{
  "vocab_size": 1419,
  "tie_embeddings": "early",
  "final_lr_fraction": 0.02
}
Each number is 500 + 50 x the weight over its row's rms, rounded and kept within 0 to 999. Layers, rows and columns count from 0. Numbers have three digits each. The size before them is the row's rms in percent of the matrix's.

# layer 6 MLP down (transposed), 768x128, rms 0.0648, rows 400-454, columns 0-127
118:532403600509519629461523538528496443544521444442523476492445519556337467605443452562482503546479482479537482510410513506434442467586465519529551495497526478464543476473515439438502584477514465481448478480473403550597502518530520410493498505520447471467492401495518414432513524491603519469529461436496575504511473445465497444531515481583458548469470514466475588402558544575491574417487
091:369494473532468516548430599459493457501483565482488481473476504577492488539455443485516567579508427543497516485515485524508396488534521487485451537555410547449472500521554488420546555474487402514492556501438529586492418416476566494431578480469509446437563436497588567604475485528402523438586541521457527478508497537446477486398480549427443447590529496434492452446486479473504373548478
087:515463506546552486507577494578539599483566519412467457500586375520532502530466529517540488511434466532477594493607510534514545372435416438443445485539480510545480546415487489483450383552455575569460538525580522503493440473509468449567511493553525465523474423503467374553535435518548437511537520482467481574552489491535506524486531537509454521570563533569421482415556488467494497518605
089:447663524457507557438458572457532530462475530504505586543471416403485532408509564563413447583471480499468547527492511480565477509490516455474458518506517574492509588519491579449482469516399481554574514440511408509442511553546418502548515578510417484564433531416604504542476469478490541537417490530485521526513516566503472486426400511474475480519529545512560545564625480461562517496456
096:541520570431494421439535551495555551516520587509562535603454557392545419531537549455467531504610486505393459454580466527506504545507476526553436522435510613563524530467503550536518506489545450513530465518471477560510498529495511428553572548487416565499551502461585449441539493463468480551556531565465493526410606518392464513553507513502540500546413574495556550582569518502594509457499
095:441466485490473496501537528421486453579473507592536464511480438585419569446565474451502520492583508521438436479642503428477425453492384455477486525488452574588464447596614499469478511528371498576529514510485464506510469523453431399529499385565478522490565452490468569453542501507517477487545502485470467453407487537482456516488612454531493514509488452444594495529530449516497545545460
082:534570554549510557502553548487473456511529467432485490437522490454541512495522550529445525445429544445397482592522518580565443479463493479521457406554550507491472562504481501486488507484506455451511531474434387427406545368509539413626497587534486491546462498468547464524519438588460547443465511501517445541537509478560509561441406407487508486533573434573513544607493575507568478433536
112:514523424455549540497478444465439429499489389487531478468501513517458514516510452470463536543440542503515442518558515506538511485506484491383585494550518543388461627522412532578538497508538438474518459522518457561530453513470482465544491447504496506415549492558531503526411524453525508514409471395436672522537391416527496477510429433546507605506496489467543478460444538478501590422576
118:523510601409449427404364439468502487490473444592522465474545471518484422563551419538531455459466395398475436489482587508437521455483505493483494506510513529523479534532464492452428527522485440545440527420530494554597459493441554442446524555497508571518523526485481497546585514489540532442549491434572516502480441406572513482489487538575468467553491568461540477508531417551380404555515
119:495570547449469492584531552576486519557480476490597552604483573462498395528522408513474492525560593484476478456454529483540444504607432477508499513559512464580559571534542459475504402583523523483520501506536516421506509477557594532620422435486539547487535535537530509511456629484466501508673437433539472417511493427421456509537540452483503504444520509441511475481475505498507518491486
091:542517519505580514514443576569495484488410525522423533455507463484435532466529535446528604512549493505564383601536575521433507402524523420605448518436593576436430398564496468511513562392451457439443565485572499454482507528464498569547478543439496462532447433467453495543502518519495555487509575577460459472468501527470522369450531521499499571486524446555424555516498513501453488486513
101:448647559533534526460518477520527542529512487502461494490573624455498419525437473449458529553502504477495471445463493539427508519465617443487521573494482570580510523456554512463509448481548399536584508390416527525620464528463590538472531501555522462578454535450511591583436473499562494536519509470481383544551486503468460517448449479561480514438497488503520408474487437442537581556458
096:430507382543457497588437443447560460620487452477521499531596495495504552559531507474479529507503576514443524601483462558393461439483376501501512397488499485563463429512528442553573501553581582541552450473474548495560579502480495413551515500489492441485519418492556497536520556536424513529503504493521515463466541416483491500502528551562448433510477490487615546508603556415576493508464
126:562439424484474479548485547606469519529435512509473600553452513478523523530511409453391461462468529403469496438467614505416497603531436595510518397537506536441486537556513467467537519479488523472411434407484488473515471588510541461470476466578599455443471485558553520570513579418512542558562505506505478455457468430532474484623483565524490507524508502479529524532490492575536581432534
100:433545484591505479504539499446529460480560515514533471448475398455548476530518417469529486534443436448554453571447510451510545490468436567423490487669558547490471393472534442484426549427526435545563560441496530389534431461454546495440450444454499523433447500498455546517514507503534490596454475468442620493499498565511495505484525524584515579565563525510526431453500519472443396533464
114:471520560526583527447409472423495539477523549555448459606506518571534483464510473525519493507498526465534496489501447579526412384525548564529674546563536542451501437503455437428476605479494452542527486399504507440505458508466481386484494550552496518513513515433387367478555536538491513549526508442503474538513462525423463492568422487489468555509466505469467631456470527475523471498456
089:515569618510410522455617537457391454477435479497497421510477557580460506508518554475526502493476539505460459529493430497568477438478492491471548484498509422532378522543357560519423468566481521472474435489509520565532519351522553544520450503475493538455441497507443573426509481512443462422473541555495531577450477494480587531493507487531480486479508502464528523450618595457563516558417
088:580483487524525454589502468613492458481529464510532406599454521480557485429476510447431510451523502519425511435565569435506492461483404463546500483480446512546407557427453481419421588559471510459488449595502482544446448519517441427497461425477500595495521514503488376461532532493536580484542556456469517507476573488458537449577605526587460503567550528480510497443484566463421487462570
091:540399563613466573418564470517537494520519462474600438509516460443409512539438557507537606508483460533521557503468492530448457478514479445594539449416540478556487488443479490418468488424511533518463476553584454552510549577452513478584529496452585452541438439541420484467471478486477495478468546502536536510565421498606352497496557462569458557452494566455468422526505492537504439476450
092:411507512641477497555563512422526461501447511530461499539443440485502498564484557437476537569436517542487450466462456457389531486517496408455405572449461462534435475458498588454392562494395482501448450596536511528511497497508562457537555518472517518517479420496350590527517438478471483550448484451567491540426528594448516537491439470460574530425493493484467468530516478512502550474417
100:541512474503540496553492539510549450540523498582528475456429459502546620490565387468575473437455439501498445488462499445516438452428514492523502504494450520486545573441335524467510389506603509520512547474458580545547592515474565453510528391518542482477543581557488627532465492535499514467482538511556519530449595451468446459579546482483516458412458422562506483469494514508467421453443
096:515482496541492469480597510501413520464442581460495498493518452523506536559492589499492563491489564508402614523529444581548530540462536456447460463518530459537461410494582487602458552548482439591541542577517591557509508433454498548557456493478448478480394517496478467527506493544492504376540540616382491585454500478529539576487571480502550462532450478484490456494612517460527586552455
088:541445465517507471506481422485489410524452462490521441485527443482470499557503477542541498496446513497476429511440462487473488389474454373488501527449462484455450497470498498361495574386600521552609550501472524493476579581463551474477544554478430449520485526469510520490476449428394501500619453537622444538473443557505528619465553404505469491434490477460517575557485500505440549563497
090:544525509460458599457593457498438484498465590487483557516500562463450566436497493548451563483427455612547542540500514517527508491435493494566513531512458404558523489466461485566596509475515475511490528560483499404539567564517572531538522483542583503571492531464453484446482424412580428542573514517507470622522467564571572383513465549445428485512596489484488554502579493402524529538442
163:494476504504507571508422500486586551489491452600465490400391569468443507506532454497465496520455541364495453457413486429471501537599531539529483462465423504456490520474557534465493432486542493494501503405375464466601568509551532467392502540475496525481569474485489492480497469421488425553421497351508553500481548461479452487454473525556489594417441531409468555527433474496458514507527
109:539494539432474432455531502452519509509520461461488315517507557387553440613521473533531470539558441504536388567409542522477560560521488472511616532585528590539496557496489509510524436524472546458486495532610543442556411519527524525545523502417515450546481517542549545520521493441541474531515439509622493505537548508483543500528421559448484534422477472453469513469437590560548533482521
091:527453452530454401537503482559475558469473503517549496435511614490451516508469467374481529400518441551512515477442429434497484556444618460486477465488569517597468477494441412567543490531423526506494482597505480564522494448539553540475444495524557447475474554545550435530491523475545431496591484472552612482499494465542550375529481466569493558493421385510522495554544513603535481489562
116:457591463508546580541453452521602416524569455513426436422534436516615418588462581477485445456497523436572461413506477416496540489510497412486572495507483468494515459487495512486507540485528608562500475513353518551581548530474462446478518542450517526466506500533619532493518446565428524539489466442572489470510455542561489548497488573464513486550580584493458540547499474443584489553511
089:484510496483464474481517443469457479410489471525390457458484474466440506490479541517514573418509498413460612586506479542416578467511544508561517500499618434482492495462449529461464549477519488500521420532550535463481464475553432419514532534470523587501465552484511426504442503470594498435569521469490435403437459548506490528544555422502409461475557629536522570582550566412598563488444
085:508403511457593435446420501524452491586453532455523576540569469491437522503565558461506520413524543529533572586586543532508496509486364509589500508494498518403527548585559553422430494425439490472563520516522603498419517514444409482567414469509516491488462483514488497463560451458500494443532521507407445443533409498478469503524566511540417443497496515485614431522432513503459483484458
085:496506493497477510468437519389553519459535559479565425507508508563523508503387508524482502513527541494480525501487482483476473497495488518448449508484520532472474435567564525526503502532566547585540429654536541507401597450576414462510403517435560518610517429509489513579546575577538523471582483501502492493534347523520481550463606547464423522532564389508515491505490486483490484398439
088:469622582548527536440531469548490476425551509489574495468512556532445530542474629475446526538509512454499449435493492548555498610546447493498553520476449545571495457598463464486419560436580544548568430482512489540544537519478496623486585533443527529477490548388463509449563517545559455538465553473464443487507595491464485585559518571594518487486499530600462539506533556447510466549571
105:546427505539491531498537461504599514551598546529534454472520492403531529635476569515507484401418483457482487495438464523393498440460540463567473564499527478498497546467528443422423464419542525489533428449496492519507537535442435449486479496469446481482477595497544431541382450560489366516371524402552509475506447466488582492455492487524462529453476488506497547481451477570465413501427
087:514430462536568554509434556485493501431389500505499450522289489517543483404478470458489523585496511557533518405506549536631534446510492560559527476537567495420509445533549523522426468467439500613492478580568425529590534523550537549549498498504516448488471433480573406501530552496541551520520540509494551476463453496554536500411482530434492490521551483499505562500496451502472421546435
103:492508536568525482483532549539462444485572561469463546464413557436546434477524523495534539535517478522489507521523576502418506571594543499586518625415498415466493519597522593590548547564466452510453468451516525530505449509483491468389495449526504548603513590474471423455441467471511565483491516469461638563524419443502438513502520439483560546526451494403606533490538530515506554446470
100:475572389436385407518457463546584555489430461470468472571484515493512433492521483529441597551513452501494486398493472437494488434528497473518587439434554448509472482537558383459490579494411503495523584482450504470507456548478524528467437521474570461515515468411438417488461494422502457548469441582398509471530466466485490449484519625504450489467538549523457524536470426546442452443583
132:435580439556497511582525551521462537558490413468535425435491499513550429553515472538458505503573470402419461501456390412500508543494514495456526533507510490495442490484458552450504463407447537495364437452503477460505492504578457519518562512440448526459419579442470529544494515530498480561355472415594481556479483491549464486447435539634540541466491471553540563476419527494448507493565
104:533445528547431467487484464551438582547437528494470497410504494514484449417509492452491536514479585399551574535495546520501427546575381495543505506415536580562479551492582469546473521443534584516381501487498554526579500453429519516470550503448552409516580488462493434556517512439470425441467485563498529469488472582435522424470465507472447497464457527571580546535455411583494423452568
095:507417464517463470485492554450495442605499485480546463390577490474438493534404466381489481543472476518484465477469493528566486482416629488405468521451550448458432489504424563487459545444510545545469439529492582568530549545403455580492572526561541488441550529640419463526483472514537446494498520456538525581465514446466445426421502472436556519469507524506502513517411482525440577463522
099:422464502437470407423531576417435464492484481487563438543466529495575457503516523436490558432472542558574503596447526448468436536434518530463465494529530505509383521474412478517500500517508474547555422425523514509524423469456529521514521602491552531473506425534537498549494456528477564461530466521450490393431576484473477401544485544641475484593415459451578482412510556499547420505475
087:495503510557436621446578408481436427484498488491510482470542517518540513486484428441643423512508458585578506493457530526432536456498443504535503490523461501532436472476529463609537465416482465510487521552509495530451464516491513508569537491545640485445529435409431524426470566528622484607500467489555463445621463508488538449529556569569532523516487536552487487556488483537537421474576
091:592571447414492463440453491467515550480552498493524502532459539544510504459503488471588497509510482579485478529538495457565489562503440440482608504431496463431558606543442598424451497576553457545485465589579424522531511508559538502418455526472353410468487456623538506484496508515466434390477484526442462541453438536459517566467471519454477470434523470450546562437483460450455418492503
096:545465469523463496554505496440501483500500492517520515443517573506610543561519499481509490508550473440384463446578460480556436522479487438465559460410564540472580568477536492528598451559468591420517566499434520477425456458526434510503443504439557461550512452442381465543537507521588466599464577522548494488508534528438468520518470528451522472384559555388572523571469617471528462523489
105:574419492444479524552386445558517506506510496552506523474540568481449617473524454543483489568415560484522580417476520465480518522433538490467519444497439475455510472516507466524480469541476553517433517451471476555465569547578476546417570542572487429442556578468572423553494483560504481513512522461483513608386573453457524497564437467623538563471457559405492480493467534567404547533554
095:522498470435568556436563422570488611558472544537551501488531524492546525592606492576430484467499536435550549507455507573525527532547467541489451547543433604422477438592504466517508504505403511498450458478507572528460516538412491464545531505457478397511477477466464404551453417466438456501498480560496498515556472513547482600532485476518430423528395492526500430414422578504441478446555
101:518536478497419463522562519449456499506497472441587440519391483444391379560602469547425456577446521548438448459459467521492409503534494524513537535527597463460563534531547581474559481519492603470443500449421496565497440521513525585416458442445545469516427509487481547459520458455432464494552574534490553444527482476558480450493439541523589490503540518518482432477360517544510541548523
101:470481563488517593426429513512488459492455605486520500475568558457430472526503486500480380560441460397459414472479419445477543543545500533508472488556545418467547525545521570622536434361504509335572489437464499499474532473499514548539480497511476522516550526493450518478501540460452474494583465472414463434568470477570543529494480492532462527444550408434479582527507461464437510521568
092:409548510588518463504553490490449467402507486536585555496441395440467533436434469432509597453524475555475562602565455536513506548568437447416464494509489458542439416523474464425543413461453445501447431496467559552487477448516461554489502435566512487514490493569503501428486457468432483474504500556529465497414511371439504539560484472439530573470451538506531445524598528602468563501455
095:570486531481564445454503404493413402505445554513405595562522474522483494436456516574498455548561454462497459553515576408560484476545483477601518494420427498479572477401560564481479568443453438542417525548491588625463503548581435450492504452572469439500467482504554506461558477564524496542473488480585518530441552488564510537565475443518458424524490459542537534450517584516473524503466
087:548453556507464342511520397445546452541524446443572537540539480414545515532499583531494469522503562526433559490458522498480540455414490493529502513413485485484406443563511460475467539415526499500571547482551537489452471446539429461550496517475448523474384666548458475480502507494454513494511495446437557540605513492538430561548524451416476492531430488567593499472536526568556475418480
100:489508478554448371410511557593479499580490468434539482513532569477525548532494508510447492456477471485409461445512482522576474519406425431409517472567486482531458483514490536484522441503553579495495540582429609533598545549466545451470555403524562530425527566471521610461516546515464517504482550445560505557583464571568577515520498454477558441540555503451556428528498512498574532472407
088:475547529499482652511496534501432537528443612552469516596444496461563559458469502508422532592519523472481488485566384538409491512533448533518464522534499483439506534503528495471539468426473547502617513554569480420480504508478604628460492429491489556550531587625546481443490479453518474508540516451490529474451565540565522458381542527557500511513515523475452453565536469581440541543504
114:522459471481531579519430528570514516522503488612537559489488415509508481516514509491495571628434527453473417510520491408573400427545583576562461434514543470491530488444458563405464385524543526482414498467455573524478563545495513511526477524485508529506522576472458547466383540502442541498488560497450438504549581474474486569517564469479516568534447477433554459403456485566415418533545
165:481525517483568497481462396555500555460555499540517475473425510416569530517513424445470495399505520414432453442432526428523509565523556546514549410526448530495502498460514477567515506466465548490444424459429479608536481472485423485419487505530525509493547532479517570431474471501521455544433502368606497485575468455516448477502398532484526540428453567472529432458402408489536414503608
102:528503497584618566519546399454528508525432489490416493536489414438442571508469569509529401486523554479487485494534519489562365537447439544436570403484389543528489510451486452480507460493499515623469511557532546494540525517462528443537475437451515463494525499492480467477414512530483551536482386550450553509396455427594483461544532529506441546564571460545509500545463528477542566454588
# layer 6 MLP up, 768x128, rms 0.0647, rows 401-454, columns 0-127
093:583573444462488436467577519441480537486458452503495440531542576457531481427612508514459534539484554434494504467454531571513488493507462554530497413509546521453485454497368475517488529557571603545480614479582486447519582579471549480566505553484415482467490547468424469422483479481478526584479516477491559585530496486551556532580526498548546518520439548483543593483423540533503552385393
085:464544500413472478551429460526450429529437439558555560492451510419537479605542474449472538526509536498514428561482448492519427542538613499598503487489538457411541488548485586492477557514453456441604502527388441504566570459420524519413572545471531426476538486537508439377452528494477532532452444506504471487439552475527549525480472433505555457476443425367451490460516458441525496525516
085:516436499466558479523510549493493401530478582488555471532521478544468398606461468425515516466454556534482528515444532556451507520490490427517479500524524553563513493514482511504533496488609550403435535570456541536536555428498445541442384406492553521491586566526447448448504536567468424518560497566369445511478444508467438502475516528527566475521532506516415447477433515332478445511576
104:517410451574494524543533509539520456553526525493519448409482485541461554458501456535587509519435560451452404507429438471488597507518504456459498492598570512495516507492461520481544499539518515449590529424473519501487487565476465576505454462370534428492372482536482550523400499542445406547518512538474493530563392393577463421466432527563572452448448407548451503562463520473479540514482
091:473416492561483479433506484553530541449548488441469483501534548451574520526493552480505540431423536510517552557468488556460578502473635595458489427458495436407573527462355540460529453434590476468519526510519578462529505483533593533431540532452526551514471566558494424564484505543473434553474494523533567481479510473625529489641410521473500500489519523508435534472476518558407525462448
090:487478503466438417489457484435515489432429455515478435507480462514371461502522531455526491520518499569451442424447591531494550486529476540493434552481483457430478506531570514611478498494631568498525479600494614519612470451581517489527437478492542487384559461527499567473543491492496404483559499467461486501549521480446491391405526515520555553457511516452491431475501490501374482580573
107:554598511538529516456396468443429498485534541500517522610519547424476473483500469509545517558512495524491499577527543490494461533529587423536465509404489443468451501453603493590580394425488498486467513472461489485510476491532475449498468493559522448489515572420494476504497540528493522625499555447414614413512475425453558504582574560604522560457471567495593428512494531504545562421545
105:548534507465466530519570546446572476482571429564501422563523519515443420558591437470422437492468488567422399503542486535447406496536563522523535501485462551449478550483381550479515478506588470481481431456547436454571398513487486515523478483547577561465495508510621463542518455577513572456397452477469489485500503474535470472472524555529506472518519610444505498449517425489472348536523
115:399499475557485575463515544562525445608506386548521563507498485503555518493497491521508515477545492480399523471486534504469514492606543543579597538456555390565562473538572420494426430590466504494533523497564651435448485500484485510566399520549446518439539511577545462546457566488544459509527568434616535491554497472511438477485461474546523577505463537532455461475484471438485527439503
088:479560442481489418537583508467504530529531459478515445492539523560526503393514440567423434474421488529451537571468483523542559636555574509475458535525436452483520559515509553540542561575591411500483479519444483542484447477576448493477462514529545547443478599583501359572514614546524456451505397426508487490479558492558442556531433477448442501529562458476543522428512512449531522464503
104:489592517549532519461550371539531471398473517513425490615473550380514451529522425535406527472561483502506529475536488445467485583505545501510516613482486431528396437532498494544470493473579521474558477474499553425586544444512601525432528504445560485452482488478417461511535526377547519462507487420505442524522418505526473563540480441489515553469480569579473605541505564444490507532502
102:508455593526577567502571468485435572422571478562495375458395450477484465516472439527503485562480577496535503502509505523527486587506522482483557540492478423440552510527395484527385572525542523441521462495437450519419476473492515438488446454539601548509557500581540485493478459521512524530576509551526535559547481506557498492534461492509591576470488421558410483455495361597441489424487
112:533454533567557555549395485510497490534479516520500516473391513516434418492469479568516562423406581464500604458451449438556406528565461490499506457450451559466447513444557532475512542550537529509496515438458520433383493479525475505494521573515598545460519491469479455548574504448378497457497441529520477466453458412571489450536501578380489489506472462481564453536457461434607439521568
099:471472446525501529511441547477521458462418540532448449389485513467474517579505436503539529483512491564578553542562426509424479559546459471531633584545529494512472464603496491507390546447574435466504522540560382507553475537460487522422451483598535504533452476490481485455563508464425505386539487458518461481443497483519515482469584527445429527438432517507554553510431445394489417433557
105:522613473451486470490513452538570522487508492587581584541409409509531512478504414544500537428498563506542473509497551520436433459575528633488548476516435486568428489496533481523507500525413511508514496443551533544405443511508472462540475608547513541471570567477435472415485528496498622517576561515545589550532528457449478494466521504462532532543403495556496516434476443397567522480598
105:479540518502547505512569536455516480430584421565445660514478535484503484575493472539524633557457482479487486425523402444472574477504462599453503493537566388469502564451562513452466492539521519451440460501510450473459567397463471495561495573571472454570481461541493454528501405505467441513483382438544518548464516507497556638524556521550538509490490528485472494476495518454429439571511
084:414525522481528467396504559442469530492463421515511565513482482453507466499493488478496529494453531467492453509431439534558418446488596482486503557515620518460539504550472498468600477483532507569484491386431548419601509534483494482552601539488492345495544506528436527538483503567418469548448429529457489455503519427566499550514430505442511514434457382523449453515511424589545520472391
093:453505496460537522427479528547472530507584446554469518451439554578531472425550477535431462380504435471472324416539521480497531498431538523493399504502468491457613582510523416523551475634433397538540438451412487438526528529555511538506532530528369530542501481449531510564546464485531437515518472473579577503472500518532543524465503561446520474553521525490485522497454531521566514552533
094:546480506402540433505451424508482571571573553485439485432562592562515445498509490502518417491535541523525578532522523559594544599526534452513529456541477579494537534542567499511550424474549489492482542408532499434551523533526454417549501447509372420519428567485582440415463550515503588563510617498478485473584477488575527486516532523538543541545531546533510520531445478587500428567461
101:506548541561598507443427447500425463645479526501535469544520560403518495534505445475492504444522487474533561587571414434572561514496525527624460414532526441566449472601499447477523568394456508447456467458536520468488451509538572509567502453506531507488504547422436564469445419438529506569460583499574535489538466500492466522557459529590513483459529473522500485428481521404566545545478
132:546500542512490521431541541500409491504409508527466448483435495442481386496479560486454498439483550430590500617525488540502396532522447536506520371471514412541537546548532516518508484516490525518414431482527499482431483523473432450476494489497517485532397569523472438485448413582573457498588477467526484523446491424462390501565452538583591456470448396510511545528563483556527452571441
093:427550649463496492469542626591517588539526494493489532500467519524455466465572500475542479474466538451453516484562586504499557568493582592450513438531537511520597445580562451570568527505436441512421446505472503547515392486558467493509489511532507446490589458538458490497511554478581531507397470503439622576481543479618470419542489511527535539516539483493450463522503572527535486463451
097:505495601548495522404501592497553504507463563547414477452503509594536539450497473522487544534472572480519455520425454520478483555546575563505488545511538502509541556543624398552368577532467490516484484484525438516525438604573475484575460491409413485552465526449615438492485504579466547481482511453538540454496550442406465472440489472470595529512527413481480480493454456532470457493601
084:552582501507470503570509542490555517492522507592399508488390555445386440460551487484437523591431527501541445538393497413472506522530547532462457500508497475486513603518527482415479461463556477538530472430433469385571554470586484536463527450447526519419526439426548470484508472435396424451462518417533536500486579516463526481408469514470473545428493464435474556531526510541503552401529
107:565505472534567492416454551466455620463482477473506492465477582529541426508420471448469611567420533569527479533541429435556497501454491429648537535519524494544509449483503415487490556462487389434436457449518505416473568496529480530464482518502489511523506517454425538466540634437446439539530475532507475539436553567602449533514486532510523489488451433445484530445464566386448484508522
098:455560505523539525468438475474520523499582521463456428567375517508566460548413540584564520478548528425544514536546493465450456449424508437550487553563525546438526517566484521459450507548479426436521451438508548528567574523510491464551416520468449379538493573495623573481540473423472554524437569458488517457456452425454474588373525564456515476491563578553502496474479521513452538532472
109:476499451522552518506515498456458513446578453529535477449442510423529500523529503661490464488466484534517525564481454518549500474516505506439576463483442550563536504466498495538562364505475412520517437468450573489520448523399503484512524506385503443557442456517527529548476496545391438462451455382541478435609557429469472429435489540494425529394558479405464487534518534411510471505580
100:462506487517511497525546496474427590486536515490439484593547498471507453441475545512530541532529492564503436557570533394506522525460488635493437644552450449419483468545513484414392558487501523521453445524492466454497461508609448466525589386492492547550456567480548521452510539408545601472442543490478544494512505526486405407551488569580498566512476557568494539490449515469444461542533
088:482540503453412510541583522518637604480520475526448426430467508507622518521480471501461474490496551465559474485537598435482445529568600505505479525504511467499473486496431476561530516525534537538484476467430469467526446516437527554588511481571495506491461427606553506544396419528534532526467428505575567519501532507546467558464469482488572471496484484564365530536462588590583543608513
093:563502394473416518513491509486480529518496511527500552508536507500560466479503469515463377422501462433468515534597416543542466560563496485571446477417541517471434490479536625437456481490430414393464525509516519426546479521481527415440516572517503480607447387501364567549519520551475505505487518533528509450485588531433442465537410492412487593510461526493534496579494517503522588502501
095:496516589521534565535540492552574522537537456473442558602591406490537455511520502461503536364540562520443520467463522555399485531461534472577505466492449415448484508537472525481509566454445514439485458485453499505496407418503492434474475477556565475450519536479533435475553462492505462431555501520578530501478471529414538476569508499534533566431522563392576462539456342586471561429522
102:476472517533533443472529513495548517560581522497540441388526524547398399565580432528493465475487546449460519545482500447475499494553544482412524514475462489575541428509466434483490407466504446493451348449512531511571454512633487496482511584552525524407442432544566495470439522580449454459478439415535531560504508483478462414525506483543448418529594565443540488526491466479551456580479
092:543537492546431427566495523600437550484544495495514562453633506505507491543498486578467536448506576478511474474467482503439492481475383472542528510441497474463611531445519451499546543530563495432588496413466539436409459547543525494485488493523572566514499593554441519414446486467444403475471530489495528584514417479604448428505522493507493543486448489587457454455498599406587531557464
100:443462478471551433513519508493513517511453490545511535441486451452504559582576448466447469458526499438431516514485549454613543532530391494456483550635516483439541533484492504562476506421506457503623526401435486484481483478568384485520435486509502476481451454422489566466538458557462391502484516513524443443497431454622505508388513503491493575525520461503531547550470475613522367473503
102:576461446465513460584432509527533430494537487430523460535511539489534489518536493542587507351434485490470578521553413555489548433516596480546490469543419534502435443444433453525464516531586529523504473436515476462462540420552487533409455459531585515537436508550487477493544493496499451540567494459567465378603501521470585550485389482438568557484439542561540521499455495489486536616473
109:488523533514493488579515476509549534512469523534455480458493609496480507461508561391563408530599518388490523453472483449561480509497465546540529554429437536458414412497528525465489437565467411470479485409460511441516422572609436508518492549441528488491413471455449466535515477457501548557403464561517540618448526582523497363516519479558452489447513537560529586469442467490541517556538
099:501519462489527520578493506562453460590483398487479480467453601462451415434457560606538450488441539454488477510494530405505432437510376556477509540408501606550515535489613423509555428405548529519496507519526516483497549467527450492586527492502503463555567465446510418579480537419443508443483422494476483484462539437506521514453467544550513509513431488485552607549408503469509401482518
093:534440499562444425516487492450515487514540488494571496510581507614519456496426410384476500512519405578480475484483418488559527497458515510476544481396430528423594537591524506528431529459520497563407462452541540548538466535486420519529497467544493455367496487519461431549459448470426523471455562440586508462500553486493495482444462615459473471565446551487489464515431635518527511558486
104:559567540478496500489496543471538501616537483576456444508564535455549498504588457482550565521544491527470510548528495531468560596547437508444483466521499491446517547489532556558533440567577555533605595613453607413464538491533557451529441504430482516555528517419551509451489547433579493539428502474545536502449497487519514498392504474558610499464576463495451405565423507603471521493529
093:631558549522523446519447572529550568482499422509494549534449512539471529544417566509358541520484560435453485524490454451589484533558571490448544451478509513505590532570514508444442511512466483447518492458494579501503463485526501503429477515434397482630445553536611453467507443468395485430470504549455506537443617467463509563422470472452535515474509423498552458518498475481464585490437
095:484491495563517414473581518458565494522466447531507448465591476444556527487545471483396456510537507529432513467455472611497609561461448527525528457565441535522546488529572493436532550551536521470564549443487478499462609448466548619625390456547518517468443545454494545566481507527602510522508555515443581521562504509557476455516562542506539581501441568480430449529482581587536543514508
098:574541516445513433432567513520500537500521560584524410610525443510452492498485474389596546612519464515377515480492480570492517440545495438476506437463503505589501554468641486460532451480482464581514439480450453453586531458523540502498430416516521490485502617540487461394487542496494440429483393506533532452532496493526475481475451568540475519506485474543516471471482463578414568560460
101:472571427525515586508493557461597479518509501575502529419529488486533420427463425510494540547495404571562502444497498596514624475538430450487422547524509520603535553561545593472503501520399450544463517544540456499526483480539543476508475501525535461396565465446462470543476451495518584442463468444567604568515452511506466524441437517571529531450511509400536490526474510591531380483493
098:527463499566543514548455424490433396452431435513452440467504577495484451551406483550548444485451443534551401516593538472485517509587422574488499491455519437422526497542529392399440426509525479488538541470431477498595606486522507510482452470517497481508472532467638474438496514488492415507463477504603557515561432571469438495469473515458575448534463467510463472463499509567566589500455
097:555452390413512573526537503492521463439501505510441420424576461604440590519448481473427606399421533503533480458515506509474466517484548500534551440489523475492460529448498468468558504524498481447520401421462575509558550497442464491503407472569500482479505535503475478523566552448491491488596458483487579474464529570455439511479455592335431551603513487494485527409498564504512460477469
097:510474511524572389460504481490568495590568436541543552465548504435560420594523450530482453523465420590547554433501528516423467519470508589539505522548411579455442581509514495505500540438469561436488509414560478455432488505490433423451509577528524618572512524533475454526463435514429585523524515516512612488434470520523515425543462548485495549427558488435455452472517526513539398450479
093:613549445349427517464445526403574550588486524530481505491488581481450502514569564472495517536391473509574437543491540517510550435486453554469470423465588557488489537506552540506502495568426581500520507474527518388539499561490523439518454520497519547499502520518556446489497479513532462517452516454554569532466457524640538508482459523579446456568567502527506521506419375466607533462505
097:490594545506498536494562508609545446507521398554517463454473515528593473506457551478464436448389528472491520485478552458438529439502532513558497463541520447429516415586567465551533484482535577519583494392512344419482538479419506545530428495454505496481533527516500472565478473616493459493519530529555537481577464515527547584409493516510535555531463468490378566482450434465572479482459
090:422575506507542663508432599508476544491559547560397557451459481521436480418530415433471418514473466450464503544604491474562512485527487513527494426537561532438544557487459536471562492633447509482433482542530522491527490505453515477475490447491559528551630441491571463523473446419531460464450455443560541438526478568473483508467460558502487479547507480523380514523499559499488551589458
102:537514515530493456490451538491424568523550419563674396465472510521372473514556469473575579442514452407532442432472463457443519460491531466559510531529567516471472428492575566476544449475404516478450556592573495497556441496559470496497564452565465482498500534515583458493431498517539529497400456454503447494556585485520493473440550504422509519432556503520533569418469513529545460561515
099:571585590466533517437481427421505506445499538523470510444474500493521518586484524577608504470502478406503495411484543553518554442486561487542554607495516536544464537538581379424396425520421476453579493442485450421561485472515426476529562533518507560429391473461476550487474423524406499509481473540486541464488448488534443576522474458456570473511434542535526503468481514497479375459513
117:454466484589555514525447525404495492449512439562437492620446431496556448452479456566450564499500442469531358535477514558560539467535404516414512483426470529591401572506498570449471487447497424492525584563563522536498514448526466488469504428526506453464415451419511465527485523504485553552487518475558481427472470480534457523393528528477507516439432481447489637490531569418474489488484
105:587512541515586548483548497455543495502558531506485475534499451495464503526406435422533493343525524456520461519419567534416643484558565517514534506458471469524550555499491476571506547513458561590523482555495467517533485456459484523394473561494535435406547497584538489506475507484509468495532572489597553506592423491544483442529432537453552590452456589452548475529479496520603493568573
098:425493565488378481466463566512476486480549529513532501478538564503517485516581512521472520445411524567466505519531475543476592424504564452503441604593557473525457564533505577573532564604475523491552548480455467497567522519466482536470604525525514498500523570507535438562597467520566457511483573496483475545551536543421494499427476530502634512481392497533435469438478390582458469579431